Part of a small language model's weights.
Size: 7 heads of 64, vocabulary 2048.
Each number is 128 + 32 x the weight over the matrix's rms, rounded and kept within 0 to 255. Layers, rows and columns count from 0. Numbers have three digits each.

# layer 4 attention query, 448x224, rms 0.377, rows 31-62, columns 0-223
156137103160120085117149110029170156215102109086172167099106126138102087101214090113148184147133094173153130093107130134155122153104150133164134205167156067026076162152145075120120140130175158118102120169130080134131189134119185061086085077120102064109123176104140075123102151123073173066098099176128154110113144070071143142115104090130196094093155099118118110115122192142121168138128113153157091175140164098134172134125115118122200126122142083177100186127104156166049062134105154051144084107031112072156156098136141151138090091180178144070116134125101157122190155077161161205126132115076096111188103110159077114191112161155140143170102166166176102156188061143146120088150
108177155122106168129119187129047128098150147070141197167111117135062170126144125212179123149137127096175084237192145108184105098143057099102135120137108108152116114116140133127161098110141162136177146069148129149159136138123138152142146097121185143109107151152131184132163121127086113087194058086131131166155121047090114101141127097133077080059086158115183148139161124106176153143179043164121110140092139107087105089126068126100181134174185123173104079122136118080213121066061196102173126125124144122166135214120208140151112132106116121143171149085126097138166107130087208094093156155095083117120065039135113109161190092127152163104115139147143096171102191202119078146111
124072035161134060128127124093098141153152138130122000200151108054101124156143140163128093228117135163117171089154150141105125130145168149098146122124096070166098093100128123088156095121185135081138151181050144111117104091102158130098222119151156221144081102136113129078122209142092135156092132139141121155139147104122174088146182171108173083115099080121109091096209173127129177131065162132108112135128172136102163080113101136135170101131118173141101053115137130172134172193144136114114110130199156088031140138128089146159139141166158128184125111117117178173138103092098100120064098137113129107167200143182130194066080110122113118085135095082107104137109102145071137164174
177123128117187112118159132126193121058100148107081128123103116116083166207184135118136145125082127099124128138127127086125091171129066090081113155114100090080149127095107087095148143088145132144137168142157064110165068130147095126118118142126146118234142139155145101081168081146112120210093160156097097126128105137132129144101097101095084158146154096051091165054113126158113126134108148111124178111151163110126152162117102119142109118080106137070080091085154207164123114046163128120107099191163125147114093129147091128067104143167149123103116123174172174155094115158115171122153136134045154144190115159136135105122120110087098087114210151099124134118160132094138139149119
159081088052126126145120146101146128084123178131159138140216154130138152202169153146109058146082144143096111136196124126131113145156084154153055103172090145110127102103145110112157129180154104101176071151127140098163088179137216083145165158120131194182107086073140146123161111161144109063101176130126110146134189126090103127145145166120131078142073066050077146114059121108144102136148147117153129154102107126101113095147149130168168122135125073101143123163100179104042158132050125130147080132105079152097126166153090152133094146096130163174092174174143122126083143114157159123097135145081144124113094143167126149138098148115134121167087126151134121132121196115104110106091
128101085106139159156152142141140114090146151104100152176044106151084148154021088135105165098143118154117126090101113127079191091077129101114086126062154138144144108100139114151148155097078109132092075132140088102161134171126125125153193095148127066107108069144107141164134098116081063131141119088104167166134188094134138116140100149181176117107128134173145126104107125085050122137130148191141167103184142135157036103083207119109099152145106119170095105087153110136189183039166094149174103206142141127181092158061144144168115120115176146116114105078127124155156077084066124128112102114134104117106162122157083142104139105085097077087039110179168098159128144141113132118123
102064177136084084086197093081090109175175191127163132178184230156065112093148179134115132085087213145098144191115135088151134133133147098084132134106126128123148145099099122135069152071107059114163200140161079145111198131101120141096126096116129220146153107131198099033120188118066166090065122125125115140141053171151168088165126145128126119112105100121155125070164123103086083142200095139156098188160127106139166140146083127155128119119166100166196070073063132172122153139116134119109093067117088155145149096094143075111106171166118139141178075145168139173143113155123109085148105124058121113111150135122114018153130153148132138165135127109103098148135121109139190148147
142188139107121085104170119130090107083176148170111134164111077184094098108180147082128198117154119096122111177129145095146116134164142162117132120190059093158133180135095206135110155144138129117142147135144167095187100134137132171057168132113106057163142132141110108128150130135162141181134024128177127143103166112079149103078069083126169138148134126141114064097064091165123111132114123162167121125119137152169150173145140125153143142118140104143099077117053121190099086110084101120100214209135098129136149153107096119114103124137151120145151109110107095119124196139094121113149103143093193132111036130146101104157141109164107075144175082136111114133077149162081190149107
091104099137114065132089191149082180095129099133118097056155090102117136138076094102084104099150143170210166085086167155151154114141166084219100210145144100121136121112169122115132132168149120153129106182177106147175131159119116114181174122138127165135178130106147085141167111078083157152057111130119131079161198106176141188164099088115181172101126160109128117092079060144098116106162130165085145076175068173122154128148142184177128087113101155140166159089136147163098172155077102075107083151099113150232106079130157110086158129047118082088085135126179142130084097141105110153174111153172133138125104153129154135099082137123124170112139105136106140133087163126115163122110
093177127136182113120110090168101100061134145112153156158133138117158088144126149092073110206118099199139122105111145153119093147137115157139127160143122139088191133131109138125185111129167204106128106099088198138145143104093155103130185166143153161126128140076105158078112129169111110118100138163129099143197100140167149149147144171144122063161133135194084143103169184105119144044087134127121210121089101118137122123133113074124114080168224116075124123150113138152157089167079109070154159098134101125106123124130170147152096045121203105141093061142101107173170096086145149106128216131090137128115122147155139181127100095125158102163195131114181125140148150122080122129117
061129154130072168149088143150204100196127116110078086076207119100144173125130144052129121116071102077151150172120097155118206159205129130118078131177094104106188113072170143136099128164127137100170124054178158186065096069122132161120143103082103132122070147123102122127137137120205093114109108144111135062085107160105097132119059117139120105138154103085193136133145119170136179139136084126160148152119084095155115138134157139122133124139145106128161164125145102171073110132073147198121117127067144181161148126155092147166119114126155139104171103189129165101148148133077156086113101172053186105114099170174104075137080113143116121189122121117131152149178115111117185135125
143157221066154102077226070075147083164175104110073102165134138118137102119156079093119090083123143169135166127113123091117157094099112106125127093131089103128106132136118112072117097204162131133101114137099131129150115141099097160119079133129093157130104127125089184122101142125159098134187189121093165176157095170143136083139100174173114160120157106132168153143119136150137075116133133151175088109145131136129061140214088113144146105115159154062152060080167166083114153113141148123067118162067073150137120124087068128103108111108104131164138118138136122116148181169127117157113117106126139086131131117119165098134080164160134142155139137102094144161129132165114141104110
142184130011187076073120158113145153110181157089155161175137104086164163227235188134106177104107128152105042117191114099093145136147138094128183193115107127115159142127140111048149103149085126090151141096090166092188083125112084042122143137143090102132140161087107103118146109078167177134130113096166170149103097184098112104130112144165070113147132195095082040120109124189109164111064157165081121100109112021130109082075146064131143145101130142072105054161132163109186145151150108113202168172177153089154097128159141071125111121091198075107098044086114123186171135096122165085123181123123085182197127151124070118130098085169048120164165092089187081191058150121155183153113
175090098108148085155147244102178164129106042079112161092104137149143115155166193114128166160142145164123128139115150160118127144133151129107174191154170126104106155147126125071122052143132159176098180100178097107143149134079180082101073128133129124136071120129088160107186154111151132094163158134124197118124105114152110135089074161114097104100132131168036121063141168125120108066132163170137091097138079157146140215111086066130165138117164099110153142153154170136058110094121142053195135103103134083135168085094146141122132154172108159097178108138057020167067149152134162191164140142176122129126134115122085127125136124151136039125142119100123143112142094155113146078146
077073120169154021128060065144098162161087110148142206123111133127134118110143108104128098088161041104116163141116062163052088087126136121155112137127119136103137106076098178192137149131063156229167131084194155208144200169189103090160066082100157126155128138117135204095144137110153150139097145129204156167108109083168072114090127106062109124143082002133101159091078163139137189093121110128139135073125129095140126178120135138154071117138154116110150135096161159085195084102089090103131088074097142120170139132120144151102103113100114069185148103077140152161078153133097182077182098173125151123205103095066131191108116125108153116154162125105187135130179053118118173143106
183098168080101137084109208098164113119163128120130176129114126139172145195132140134154105151140102122152111166088165149133135156105125126110119137196083064106082081146168097101102084138134132102106084140117170154128156125095121065177142113137149120120089153167135143093197167169131094136174079109061158106162163100147096136101157192108171115143157092144095186210134117161165133107152113101112127144116083116149119087090146142140124127128124107131135154116135116156136138089115077137149097137094164121153178145190110157069110105148171109095133148154114060168115148144131169117115104086078141140108068076104062122128096130130113137175129141140134161168141124155068120110106
150065204121101132079062129204120158079169101156134192191126153157124062115142130204142111103140198131129053121112085101144146109077118116132068066090143119170115159166113110129096210093110129151114133046121133138123122132106150150116172106097155127078151125152077144165137127095150147170172046108128154131118136109137137110146076128165150149157112154102168130098148139087206137132128121153150119054120207162163078151108151048129151145193229141176067113151107147089178116097183139100054138105113134126152142140106119135123188071147152084118168141132117102053116139156077094139156118133156110127105136073079152155099146138097117163184110112082156131116154168113159128159101
072077164183122162165134081124160137119068089106124126131049143097065100151121170133025141083193117121133150152078082128145163120120086096171119138149117096137156162110127116097154124075086160111175148092118141195119085148063120127132110146140104128122118167157068142177112101144090107061143186108111151117117111141078171101072110100134175071131144105121049156132092115062119124092199097125106157130139108157164152138145162153110152077105173057096173150119100119169115165154137169117165183128117117132086120132097150192095146064132134143129117136131104136113185097125139095167078148101104116172129175138111126133138149103140113118088126159169090169159139122139153097133106
148120183137081165133120201108140149136173105107154063179108136141047103074098027165103160180085108154122152128143113143160152146148139168162164131107149136172093165113127123107069134098081161119052155125091142182104149105085138110126035169154152183153112158149105139114082079084206089095182156126127075135138046156156137083081090085079057169133155116117171103133217186087140163157091179140166155159115172116125125134150145111093101178096172155149050101089080147128130119184128142122113125163092123110118103118148158149107165151164147124105204135164192150074160121107111090173098113157109096086089152092081135022147124156118083120184123126154113088171175087171142166074184
183124227145086135142138105184172143087085063158161119115089168111150100201174089151145164164136083100070136136162116111160151117132172150172182193135118122097142174071165149132134147065169138203080153149138091162143110143122162157068064134190147153114117140125121143146047137083108118148198173127094095171134145158105129140169090121060126109144123136122099096049102112160140185125195103126114119165223085157120118124155167217139158132186135111139097164110132167129132161055204093129160094206138119156054161192115109126177094133107147114159133123195171099147147105207058182230131122161162110087101090124143126080068134092070105042141130071136170134132138148177123151093103
182132122151087150156137158069191107136111093097133090158112180180114184119093124162090129112129102163157043066131065062082083117119123061173127170113110118144107110148052147098173098185142158154104081123116127166171107132134103124142103135124114122059138100152139079149063115106168132132124099110088129220132075151157112187132143044117134094124125124153142129163113195117178169147174058126157093150094085155152106118115087128126121168171122104136153070128151106153103119095140214127172111099110144164176140130133052105201116101190088136081186150158136109062187113135114184114088114144155103076104125103138143113152153136108109132146112145134216082166157155131103143145095
147082097126080079083153130098169128145074123138163074109143125076024152089160092133120126096128135144198095153124152080177070108128141092069124158145188138124124076091118135106107153110137129123165213156108114192109088084084202137152069075108097117163144156117162082169182093167158064077060082098096136164177161120126156028068076110075085127055145105098231179179142179211144136193156115117137097173097173112100152088184123102125165136123112167147085091167067127134117167130064104102052127106169098176124173150118163143082102168163135105103147110180151170079168170161121203139106166098106070139175071071093076135146109084132135148135122130135152075159124102200177107132127
181095135181111110083059121178094144134159070184186162096115139122177162089105137120159067153197103094189086117087136091081136174121113168089120126159169152123126123125151116115079109097122131092142099132122144183126152158182138132161141175105082103135174145148197101076155136108100191131144111097107107083105080132140129141135089174110083116112150095173178099106008182171123100142177150123092162131164161136167119084123167151115109085174164126123098144112152134123159179157050058099111128094099118104105129113114155138102111148070128081164105125135176088150112047179121131170140188133123122083069136093122146147147112097133134141169056031110161099058070136113117168200129
168143120137170073108133157160182142172162152155157128185103209145136124155172128189160213123052104156126113099088090149059124130138190148145221101165154171174097150161136163130131143113119162100200086143152130096148107136146166112172154093125142122088121094128131114091148162085115129123189083042117182091187193150140122094158134141093084157148118135175009164072158116102186110151170124137138143176132115098127109155133171151205108121087085100097138179071089132174093079138119164149106164163161116100112140150092165069090091117149075098138183144107162135168140090091067108124185124107187152167155101123131180121143147162104094199102070169134103162147096143116148166124093
125086168204107172148136122234134118156216113154115135126140218102121115089115185166154195150097179127200077154098134109108105169145141154069138162073124167056164145140120209104118189088154107135136164021133082131184115114131132132154191121103220144135194122116156041126149061148156207182122144101113114090115154127117092090081137134087105099122081173167140171140142188141153142085093171128093162141163093154196109165110145091133109179180134130174138166121084124136127162076123129150082183100147067143084071166139156125061120156190077139135128146154119107110123139128110067064149137060098154142067112091096034158083170098151090140148110077108163091090111158142179085139040
044100116127173144143159134165196190060136173119126076110098099230179112123143076094163194108136066075098111146111119101121228141117138083135116121105144152171136115121142144119118126135083042125097094125231129153188140150179098120129123124123077108146172129123209120147091121154130184159117145116094118097085177132070093205195158112089114165113119213074088114152114140103157140153083145111104102118156134131140149129196092124158138122135125112131075147187194117113144154111122132160144126098085079133168134119102133124169141135113063139138117114092172134071132100126130122145156147157231114211106118062162172062163207151176149138090130153114080131137136076095161124140094
201116110124062152097146147089080170118107149173087154101163057103125133114066092063200121153160165145166116136146135145110137141126135126140189140138167177155179138148106130157106107152085183106144094169171147109134145146091083201131091078207133201116100137181126187095117095128113112136129180098095141094128123140189173093083102178169107176183077065133082143179178175046135147119146142122038117225129092158106147128140098151128073133093180150074084075154109100118122088151067094089177139114088165154130089133203181127188168120086127158165162099096073098157098137118134121135079043136132176089139065130154144125177145187151123114135121116124103137116122078104136152094187
118092146152152144141196075142135155101037132093113166132103121140075158172122073161195112107130132130133154145118125075166122111103127117114114110142110060129104166089103056133131133147142129124116136077155048127163151121171104142141112120120108145153137117171108143097168093153131153208151084114080090123110102199136085120099117103121181103138061146135112177176092128191114096147122160158113159103132126127137139112121165093115101144111111174174108041137203136092168166110193117125178113193177172084123103160108112103181091133114104165103139180097131112193187117126164143120178136168161166114111160143148160192137131122152151161125160160161126191118114149096131108147106
131122118062153137082104112079120152167123095117145109129138127066159124146062131143161121107137154193176209086126156146112098144138107195227079079179130136119148145162144177164101092123155149082127163161106108181170121151096183142115150128136107179081110126138164146151085116083173175164143190157069159175129154149183060148104151103203096170135152119220135084166143098064077143154087105172103115149142115130113100080086173119227151143138097178223221151149123117152105064150059106142077121158120079122146098132176151182066072148147168146074143077203076161147123080108119093146109114121136195187077124106108092198110109187112140110172081086161153089175115146091132117114110
111116119122144122095113170157119116105119177179120184160107128145139138151167196077158091143155087130094094194131146105145220058150091125165106094100049063169139175155124096108092140146125193061124103140191191168166155115181163121104111167161144154080081145169156177129132132138135121163149114136130057164097171128120068114149114139150191169130148148076099109131118117101147174114137198106127094081093091140143106128054138167144141146145129115168140128141131109062134132149126169104112121140167151064115205101141201125143174163179131141141057113115145083136192122120081127142080091117139156154149146111127151140128149108159133115097115203140115173157105112147113117128104
098124141024104102122104206177142079137131072141067135096150132141114130083162129096025092141161137138146096081123151163103108170097142143130120147153089173124158106081130149155131186098132137109175151106126099213174039130088162135144106151125151079137152152072150110117147128111091114107107151094108106163163091168142148141111085183139087118130155160108113114120161111192174136121126175121172171148146107081094128175085091117154133157076131130149152108119065126094081092071093138139052123161200168109093146182103098131149150062089138150140113030158182133098107120137138126131160130074086133166085130162116157095153107155094125112114124113130115122117118131103093100123127
102109143146181171135170114125135108158156171144103087181071117088087154113083101126116142065102191097191133127106173136131140144125144119176114152149158116165150111109143111114142132113149111104145117125164130080128079092103138101114138110137104112110170159122132109146109163170176134125182171145117110177147141119132115139095110092080109148080113112112135090136116117142175114143167122120079117115126105110171104088140104085122142040127163142138178167126149158167201125119105136139070113077076094165166123128088100130193138114110087132157124148123163111116168124088175130153092158150172111091127145130112155121118151102111110157181171150087130124120146139123155143135160
# layer 4 attention key, 448x224, rms 0.371, rows 31-61, columns 0-223
155089133108194131106163089139145049117175161067052080150077091159161088100122118086103083123103098102140170141118153164053092154098136129096122119100130114144141081080123129190120131135121130147088173101136109167123197070179101092139158138065111129104105124138097125097113108129151151089095103122128099126122054171122168137126100119159118140172197144135123144050092102181152126083141107172181154128130160076148150177112171167145105119109128128135171113110075119130190077136138127062112120195124134124175053114090103107111093133111148135056083051166137107149058151066086145087099170180091153168123076121181162112132171094075061122124130114145065135134108169137142178120119
129076120140076181116051149082117158160131071144170086140123151166173155067145121110207140086193117133124185090133100123094098113115166111125085107090148161072113078150074132087110105180075151085117159094136112079145099194185165146209080111179095165089069149150183179126111099125122138093123220132101123174054158132117169139093162122131140112122132141106090155160096155126127191157132043144095158161115146044170185047170131130062085144112111141139104106113211092137080148133177154107146104105146178162161147056112178187176064142072124167160174169105124128132164088169122177126117171086126120111089170101097102138119123125059113123165100125114076054173141080100152090130171
180189155087101151130185087163188095094209143157125144165196128112096128181197157103102047090048113153152149124103113146158122102147146115152165138140142099165102141119155135209189130112121079117098030151185133072122103170114146096093084095111149106143108157144118138111108139093125194138130103115095138179156171143224155084156103107102135155135128186159154112128143121073121153149177039156098153089124095131147073138127155124171122125185117149130149102136049174120120167138197124129143096099118092150129138134164204126130135076149166133121151157159179140144028109150138163179150134154056121059141180154068198117137111157124130053156108139099124104150106092086119120144113
123147201130128146133135170207094106111085088090151075131200103090111150193149174107135124182154117092109082096098103180130092051137171162145077149197078096151166158148136112136101170091146085137142106158044145133091139093134129144095126141109107174169147126145105160101136167113140144111100095114124137134087113155104059142138079123116135230126184141148179157123147092099133193115109068161121135179093159120101119125086134133083132121138086156142102091150125082164183149131133087185117135104132106110149134144151174173150132112125102110082161122109217156096105154170113114157137064124076119137100105111179091075075076166106119142136184146114197106098140129118089163068145
152135082099130170120094161143110072152120107094172124072135156086123126179156132076123086138155134131095180142161138138071142098192148132146146059092098108043135118058099154124068245123127152150172106114179089169110127172173152151129131165131183094136097124173099145070112087107141128145096201130097166165142119146191172166123197110110120091122199087156059114097114106117155142079087124082087115128128078123133166179109134153153134125193128136165093123165138186124137140099168132138175189056162103110123116098059119117105110127198102121134150091144089186175091141163088152130069085066035132201141134110149125160154078146126134172110149136110140153128124129157135046127191
074136196135147101212105139121066129137114185123160088155111168187096104124115063129118016167155133071122152081153193147149179161146138120162112113144131050133142133109127174111127123131155089150147126155170116128136143094144137167118129166101104142080160095130148144124128083114142202173119103129124076165066208123153094073158197155110125168139148163130160086155142158168103094185156147092197116137120126185183170159123138140092096128121134104102142130120189116150141108112124108117064175138134173148068080129202129147157198147161074142142151085037122157146128117117122121124145122097197188098101160125147113158102114097094115153103161152105083119115115152136107127177118
130142099188176086125146092131101109090112072121157055188156128135208177161173135129117168079121128132165174134201161090161131043099147055113155186163178129092089111146094130154163109087097187129126043123109178138110135070176157100141127112030142157179075165151132150165126144091156089114183164127105181167148189075086095185129119130102155134119155090169072092136132098158184113100070167121117236128111078116154160118151096146113113155141190103090119174155088154120104172206145093159118119140099157098108111114141106190102115120072095166174052186196172067142149139165085114119129189140111129059054076138162100134092116119181110090144110115121176093173093153081121044140125
120119159207145073183192181134182075184072127137197168191163112114201178136138092069136100120224117158130205086117112188067134118077167099123212124137151097143131084102111097125161067139112148099113194139113187130129187148140088146174142147149137180064169104103125140092172133063149151080077211152098112076081107115184160180081190145122065116180094138175133214127144063136111116093143140104135146149112152160132100109116113153098157100122216114121120101107155168115158079052140096086103107149120137102141109048106190134143110128071131111112091149142147131161132119165146158140160131159148148191128110089169063111124096152129101120140142150077147122126180122094139130108112
122167142179099103138162091101139159139153134087110157154109166136090190150112137160150156169200199110138103148115126111182094130058113149103121103148127140131137092090119078076144154119079098128099116123158126106131177117127114163089103171158082123148105138055131145110107079205063128176149084098130167115119137153155198141121153131126182094085056147152125135106130150195126150094141125114092168100114174111171140122154177137102134147113070121125101137144173117118139129098050141103106161189148125203096153148133062197139131128035117119096072112102107120154084127064096112077084147088138091255093172114087087144151129087122111133114091127138149133132119182140088145121079
213099143161093094144195117141145120172131152148166142157166118104110106180188203086057115093111066116103150104136102102146181093122145132110090085093140137119173137072138126149150151182063139102051082202139106124120122122059077129167087106104141149129094112043151121141114150111194188167136134122142079118116042122159154111106184087151114106138093105114051141209111117102144170078084120078130126112192143171142096155145159096123087124088066110177135117072147056113085108111176183166186074100071111115225143142145179110127187106157133160113140126098120130120085091118124143106070151142123110102164172124114185120072137147100088155083069127094154090144109151195109137105133
146064125143073152215133122060105141002168167109130179215149137110113159128120195171094135230099107099109090145181106174105089100172179150190051103182147117143124195124102115200153101097144150111151166164135139115160123117115105126133137136187162130101104131097178124113113127132118110068089159124116121098153134134056134141130126118093178156161154131164124151138139130109146013153130147105175134211113111102092155107117185098124123122139168099157166133124112182127131191158158148148241154156104142117128127066149165150062121084182112176142167143134156109113148159139174149160166108135076110107129104142143142133109128141086166165104137172114164135167126185142128109159153
099096100138180118100118129116066054106136144192127196105145088100110172129144202111201180102156124113137136123167125163151183132118163170117125151131162172077095122168088168135093151104140120101047156103082121083113153118116132115131097157083114108132111096164144114065126178126146117115104090175121119124128037107106133107080142089146138135104134158140123163117116170169151215159115152081134110140097200146166144103126139192151139186155151123141108115190067155124136119098169112130114118076109164112108092113149101074157172095130168161138099192078111126103087125187137129200121114133121145092153156169153167178163186125116174129158157156161193084156131195136067185119131
131157220199138131087131174135163106160139096136124137166118123191138089115106128073159026199086117106143129128098132168131118021178118219212132108099198152092127142055082167157062098053145118150149086125159198141115186133101179133141106057166091084165089118163163160149126200105079155151103145143086133115167082079135119212112114125141109167162143123170134121102093076131072193144133129160120154182160235108147135144180156084089136170074115148125100201091158076095140111087137152077083065092159145115135179156095083120171141170203185104175073097092159118111098112130178124077153178146147118159129134096148114090175163104125113102067141135047167047125141138126069183080152
167128157162062097131107112070164156068114119150106122239150089144156135094169153119111149116153109111105135107124059135092132113116103142131129141184132163153091097161173138140115122105133075126151083123133147152116153130128100078107067129142104129105092155137117146113102150123086090162148132195067106125108112145104129174100095100125149144140127129177153106125126139239094070107074098119170132120146159142094100128128143087121116145068139116148132094133107099127116132180120105025105186153200101125165108153149135144069103127134185130083152121124128148171123133136100139106056131157135077149131194080175139118084093107094158147207139132125057112094121125133157148130222
144192129106057140228129140144164144131069104148154111140104135114046165111106104132118122145061137194088112094117219121116109212102168165088089170112167039152129156110101049063080093166122081112113132168130077050150095075117118144111110166142108081120085111156136121111143163141120117217117141158154153202173096197135155061119146116154045166123071139051169156085093157104218130143093128081128190155074149171138148090170092161093097124068025191134103174148048137082153179090134123125174116120172108096128096131153144128214086112108054155066105090113142161137216068122114119137128117123172207119134159178088116096072087050139083151132126101134130129110180148055140100139095
159142111138082127132153172051160063090109048179133135149188132081149122102082110179121115166106136122060127146134075161030111119147129119166118151137156181155151124153107172152118114134096101099134198129101182124115162154117141142158135100074163120136085102170186069081131093102092160120106171190121124089093121075160138100172148106161098167135153184162126134086104200193148141091160050154131109134111113121070146112184191135176162149122084113128113147133109069146133121118163123163154129118132042120077147148124120137117145127085104150119162202111110120104126102160109099075186117159135128089170140138125124080105153118155111130125114154074108118152097119093111142116158
000138150164106214122145166136096096138080089104109076133140094098168157169255057118063204128138122149131106139128150076137161116169149197073082208086124170131168103137073091121113126141175092095079099126099184132165131093145124148114168138175145128184113126082131108082148117118098066124115210071110083153098170160107147093077181189139172151169125129156158108154131143118153111184148055140115126112116106098136141085166152146095117097089125127071169092108161072126096188119134089133255121132146148129114103103139160102141130127109118139117150152086083193092119173137143136123084150141197135087111171117121136113114126159137098044181173121114117132109057123116110121133182
121074179136108161096131158109193128091081106134098084166165123153094086112094160152119125163199123108132092089191121150110131062127140142080136175114111151151105154102115116150129182101125164157150163155100116094161204151134132136072113093135126140113120196151131138093094099065161142129104115138105083128117111136140065107137132186134149104213129154109086159121190114119163114176106160151121179144151096203062105068136133142091120161162150093090102136111152106177207155095103117132184104154113138099141056134076130157137044151139163188162213132117147071154180113116090153125109172165182143129131154141149142130100107138165145198052086167165113161086096121186067166134170
109106135131176097086207172184196137106169145068123138107092119155187107176109138147098177090196142175154128162173074101156138098160140194121108106092109172130104136085084160174140126121185117106115153148100155172133123086157137137134161097097099163143104171143141110104152141211105106097083063122132085098105128125079090134130100183153163177142191129108072076153106121143089132100098063088067108124160111109107125135115108152130189111133151126062112076152125120111147175145138130061134040062183152134181121118133138143157085163059110082141119137156083157107077126163129146164135134151134123075149115208129043163191134083114144129075117096183120184154153113161113175148200
169166161134168135187103056120106176089115094130160097118079214182173116131106176150116160094145144101145095130102159163080121155057146131095083147104074162139090140135154119104148114121085140125159141152095131123048126133205227149137162203094122162144160126116155171166127140076087125092135094080083106113152096144173148135095163163120184219146096138056228062135103089155118112149137134070087183111133085113134078130134126073081151065142144143059118074166180127080109138108146107119098166152134157074174162115117147144176117159175118193149119102223047174085110154129074184116082155087106141126143141183171083177104108151080166100106132189112091123154152080123151141155194
111121073083160152093155131150126154173101101177137078053103111147084110100135112139183211064126147113154158167096113172141142154157121129152066152164161137102154115083091138154157150080194179106088188120215133127131137181138155089114077149208127083154101089139066153087143205104160165160047167182100121069154157140153165108152133152103147183095153022111190099107118157173158117076146189134153098189156236091105121213143083104120174088138113149165182142138131086129177156099176137125179101134162141105093135147134160165162155128174146128165135117063116123109121106059080109113137100096142117086083148203105130189042191150147154130127165080134047198154140158106190150087130
143147129131180109150137115117160113094136138132085102130159109124115180065159149133134100121187117158172152154147066139115106110127141148168121153090082103111205108184089140157080127139095159154118095072124118134173116129115150168135046121101116140133093104219138141103144091074162127084145115133147085089122129107103147155134087094162143165087067082126068159097079131151123211072147068155162153152107126087113115144159152150117163203121072118153087061155143100097101194094182189123113125132142136111112168095158136147169121166090127151153130130154112136127138138176070161151146171117131119166090055101117115117204105201126087158082131157184118160133120155084161157150098
095167105141137162141172098180139086155076118101115170118059142091138119178096092152163133148146141149059092133165091112111119153110120117156100120121121093081128133103165126141151085099093104175127141143179097090178076154138166168163116063109162161153075110149056079126108094099159124099067118087178123090176130131174134146178191132150101102125077073146090123130164154178161162080105136136085136125155127134152133146154150112119127098090141111098115201142235170099099120125169169151131150113080074151113087126096123117140092156130091129191111092181124090126210140125117114116112180134115178096157093193128078115169147154141144076146156134188143107101145117156105128144114
068138161109155111133060109135185164152101138098128091088095120239073135099105159129150124191117165214150103104135123116142032115153084133108124147124131066077145133140162162134160146133163080147102101113062180112105186087127089090090169105130133124070144148112223173142131169101109100166097170187141112136081118083117169058058211187144114153089103133050220097173105230160125113150080137111158141089137116088148103149090148255182092074175096172133164134108093140144135110133134072121123128127140065152177115117096072138113093118142167119090133128187105154109120133156132111135129149115177183121205160153095098014140064133127178095083118133095167141169178147138083089141150
108171119145144088124082174112148125147149235097097111125144114079098068148165156109118186057129092148111150143132136173221112120147135127110107121101130172124137149129149131100158106134154111124124132171140188156170083128131078139080091108149108147181128108160164088142156117091128128142116148114110173116142151117143126167133118131145237181103120140109116132158073194133128134165191090149146122113182102131106221129142098108120063146070156173181067174166184157167095089127122019169172142122123093130165116093135187142099131152164060120111164207203125123162111150083129080165112149143188174108160103134130134130097130116154107114178131164174126071145153166146119081145151
194120199105144214097076147153100170154086163092136078065128187122100119113060125193115169107122118157156066132111133108096130137167063093164112121130159121079148136150106101081173098134110080144095125098078056154146136077144162082125101196141100158090186166081110191129103108129190170106128174168112161116105068128128117190098159149090126117090092160140142155156133151137091120112123166071123134150080135140106215141097120116117126094122124125109144094122135132132095082110154161105137133162103122178112160164114133071115098147098100125103118137105074146191184127111078083135131084141166148180178092076044149124197094098121130151107164147139122101176166209123070151088101
147137159120164115134128206120120162204128080090082156095157100108140099085105046134138139114131173131132081138191098110121108112115123130148161204103128136112093103143208130186165063147125178114055140142177086152125125122181119151107089060130171120079156070124170152106176174126100109194166065142155143090163110087157099148113171120118121159134141104091096161152131083161135088154121092137092150071094148140093049089185130103077115162162127144094170104138087110139136158199160123170152159092160092152189207160147106149113124088042163102160170135183078097171184056116127133108189086145172122188157137067080113081116114061090124144137178148150174140126115125139124086068149
107075095060133222152143162098101099149037090138127137209087166149124154122103101117148115126157167178127165132082114142171086145134139124144153181106174099105113176172167141071145134091086136125126165125118154152136106162126162084177114127140098175148147068140152153115140087079119117130155102190095184174118208128086074128152118090122130109143083062082111148095095043098103072153077094141090103152161176147143099101085169148108192121085156107135067100127144107129118130117110139187083099143124134132157091164094125134159081128124137103190137124092159176078197062151114150186153093171109105121044102087191188117131143123149101167146139169178127110110139077201118151143105
142160092140124105128154138125163094146146177068081191101153124132131091124145146127163207107197173102132126085118205165133190178092117095169132096104139127140127097076103189136109114167136152127115174162192167105171097058103092149076159056107068082141082091214169117141152134132053097129099135110135152124148173100155125134176138065177119061131107129137125144082178145069162112096100125205135075173214163106112111132121130153096147114103152175098151195087077153110187117185088121204115132171171148090148159185180103151109119152154114131138134145157087165115104092061097144162125159131128162180108140155130160084135145128091130155090150139162132148088135136110158111176071
147165062119105148203141169067164129106140095090123178134152154141103147136121096101067144142148118100190127072123129143129105109142068135134106117155121139074171132155080144134163135119155105172141145149084154121140131134063171152140219139130182135078178117154082074146185120099128105108191255131110132137092142132140133142135081125122119106210181135193135107101192111112147096130141054091100188126150143136122124092154115089171120106151148095074116068144178104123126160110099143095108161130156131156160104120100106126117106080141108093054137170126059158123130136122159113227158176138137115139083196056045136133164102123183164118157219092063032116155094060145080162094194
139146132178148183133084151163060160126180228183095118114127133112116139159101108094130102166113131085141103065154091087111155091144093147148091096181086076084107147148088192175144103154102071179136145131073104116157163079085134146069134161076154198165130079153110137140117189100072096111075075155123129132120114123097108103178127070146148092164179086159142086155119106127107164125166167123148144149120109118102068102111146112127088164119078124124106054124167122132094140117148158179072136114087109124184107095146138137106082120172148142110141133109138147129170188154074121119162124144090171139158074138186141133037118107140056119119126138138142121079179121182097080122124